Weights of a small GPT-style language model, trained from scratch on English Wikipedia: MLP 1536 SiLU, 25.2M parameters.
Each number is 50 + 12 x the weight over its row's rms, rounded and kept within 0 to 99. Layers, rows and columns count from 0. The size before them is the row's rms in percent of the matrix's.

# layer 4 MLP up, 1536x384, rms 0.0535, rows 263-270, columns 192-287
080:51 51 59 49 41 55 33 36 33 53 40 36 61 69 53 38 26 50 30 50 61 66 40 27 41 77 43 65 33 49 45 42 37 51 55 50 79 42 31 56 62 78 39 66 52 40 53 53 47 53 44 36 38 59 37 37 51 47 66 55 43 56 42 49 34 68 68 64 44 60 41 43 49 52 48 47 77 60 53 46 56 40 54 48 59 46 55 62 52 45 43 32 40 48 49 65
092:43 72 68 46 75 46 31 47 47 49 57 63 76 59 50 48 44 34 49 55 52 46 56 43 54 33 44 38 42 44 71 44 38 41 54 52 50 40 53 47 35 48 50 46 23 39 44 49 50 65 54 54 43 20 62 66 58 33 47 31 59 43 49 51 43 56 56 53 26 51 41 48 40 46 67 51 36 72 67 58 43 65 27 61 41 53 77 35 50 61 39 60 58 36 56 35
098:50 55 49 25 47 61 56 51 63 44 20 62 35 33 36 46 65 50 38 67 44 60 40 41 32 66 55 61 39 50 30 49 43 41 42 52 36 45 43 58 36 37 43 83 29 42 37 54 51 59 51 44 33 54 70 34 49 72 50 57 48 54 55 46 68 57 59 19 46 29 38 52 55 70 44 38 53 47 45 48 59 38 38 50 47 38 57 52 46 52 53 54 25 49 42 65
119:38 64 22 49 37 59 28 48 47 59 62 47 42 44 63 28 30 33 41 43 33 29 59 50 52 48 53 44 45 38 42 53 43 57 50 43 41 50 61 30 42 35 63 50 42 60 68 45 60 43 34 82 45 38 27 56 56 36 63 41 69 33 50 52 47 53 44 22 59 48 64 29 52 23 40 56 47 62 49 55 65 69 30 23 34 27 64 49 65 83 43 45 65 54 40 46
084:68 50 39 53 30 51 47 36 70 55 49 36 62 52 50 42 29 46 62 17 41 64 40 58 61 63 39 33 49 52 47 46 46 36 34 53 58 13 37 53 19 76 45 53 25 56 47 42 35 57 50 43 44 49 47 50 63 41 70 46 52 59 58 38 40 45 67 58 62 71 54 34 58 37 51 39 46 34 61 61 38 50 70 31 73 50 58 55 33 36 36 62 59 45 53 44
083:61 68 58 57 61 41 33 60 55 36 38 68 27 26 46 37 16 30 42 38 68 60 36 70 50 34 47 61 43 15 30 43 59 54 35 55 54 61 58 63 58 57 52 61 22 50 68 62 31 35 48 74 72 64 37 52 39 36 55 46 50 62 34 48 47 48 50 53 36 38 48 32 51 44 59 52 64 32 39 34 44 46 54 55 64 46 65 50 35 62 53 27 33 76 47 31
107:39 60 57 41 40 33 29 72 34 46 40 70 65 57 69 45 65 51 43 50 46 56 32 58 59 63 52 63 50 36 62 42 53 39 55 46 68 70 69 50 60 57 36 54 50 32 65 61 63 59 21 53 51 64 60 48 47 58 37 54 41 53 64 57 45 72 52 49 47 47 34 50 59 47 61 53 53 39 64 51 57 44 53 50 45 49 55 38 51 63 38 31 45 36 55 59
086:79 55 42 38 45 15 50 66 65 43 55 48 47 57 69 54 46 44 38 50 43 53 65 71 64 41 55 41 55 70 48 46 33 47 57 43 71 62 60 72 46 58 54 55 48 52 60 42 39 47 53 60 48 65 42 61 37 27 33 49 47 36 53 69 48 45 55 40 45 82 70 64 42 60 62 22 60 62 36 42 33 42 43 42 53 28 62 43 37 52 26 45 50 47 44 26
# layer 4 MLP down (transposed), 1536x384, rms 0.0403, rows 263-269, columns 192-287
073:45 48 45 43 62 44 66 65 59 51 45 63 40 42 54 40 75 58 82 43 36 41 59 86 65 27 55 41 59 53 45 63 62 51 40 49 10 57 71 36 49 29 73 38 51 62 54 45 48 67 51 62 67 38 53 61 47 54 47 51 59 51 60 48 69 39 38 36 45 47 54 49 52 51 46 63 25 39 32 55 38 47 52 60 38 55 55 35 45 51 49 61 55 48 54 39
084:66 30 43 66 36 47 69 29 44 51 30 49 24 44 50 42 49 56 40 41 44 54 40 53 56 64 70 49 54 56 22 35 61 56 50 44 40 51 39 57 60 63 65 67 78 57 62 46 47 41 53 55 52 66 45 26 32 64 58 76 37 47 47 51 53 48 40 60 65 60 69 48 49 51 35 43 57 38 19 37 63 45 66 53 59 60 34 68 45 44 58 44 44 57 37 57
089:49 40 52 67 43 51 53 54 56 66 78 36 68 70 68 61 27 47 61 46 48 42 52 49 67 22 52 45 47 56 65 54 46 52 46 55 67 56 55 45 67 61 55 18 48 39 66 34 42 45 40 49 54 52 32 75 52 28 43 43 43 54 48 52 24 48 41 68 44 75 48 29 59 42 51 45 45 44 56 47 55 64 60 55 49 46 60 43 55 52 43 63 71 47 57 33
115:45 34 68 51 65 44 57 79 67 43 34 44 64 34 52 57 54 61 45 48 52 61 43 67 48 48 52 58 56 57 47 74 60 53 57 51 50 41 28 59 72 62 54 48 51 52 26 43 70 60 62 39 54 49 76 45 30 64 44 66 42 67 43 41 67 34 52 79 58 34 57 73 60 57 67 40 31 38 43 38 54 56 69 61 36 66 34 70 54 40 53 52 38 34 43 36
078:39 51 59 48 68 50 56 55 44 49 50 44 23 62 39 62 64 61 57 63 58 33 50 39 46 56 64 61 42 47 49 48 68 58 47 52 39 78 58 32 83 27 57 45 62 41 54 50 58 42 52 53 52 54 62 45 28 64 39 58 44 40 41 62 58 45 29 58 44 26 44 46 43 57 51 54 58 75 45 56 65 50 29 70 25 46 51 41 54 67 63 49 38 61 43 59
076:49 31 44 51 44 54 83 47 42 81 69 37 70 69 57 59 81 80 57 65 35 44 67 28 58 61 58 51 50 78 70 37 45 47 64 49 45 41 49 39 51 37 41 33 69 45 37 35 64 63 69 25 33 38 67 52 65 68 46 54 45 48 61 57 50 55 57 46 60 57 53 57 42 66 45 39 39 58 66 61 64 54 46 42 40 53 41 59 56 36 45 63 60 35 53 72
112:53 53 46 54 64 64 64 30 61 56 62 35 41 45 37 50 41 48 45 46 48 51 81 44 34 33 54 34 66 48 55 54 66 65 45 53 52 45 38 30 37 49 63 39 36 87 43 47 41 42 72 48 40 41 24 44 50 54 72 43 47 45 41 49 65 34 33 55 44 55 60 44 44 60 43 47 40 62 38 38 51 54 52 29 64 52 49 57 56 50 46 59 49 67 42 56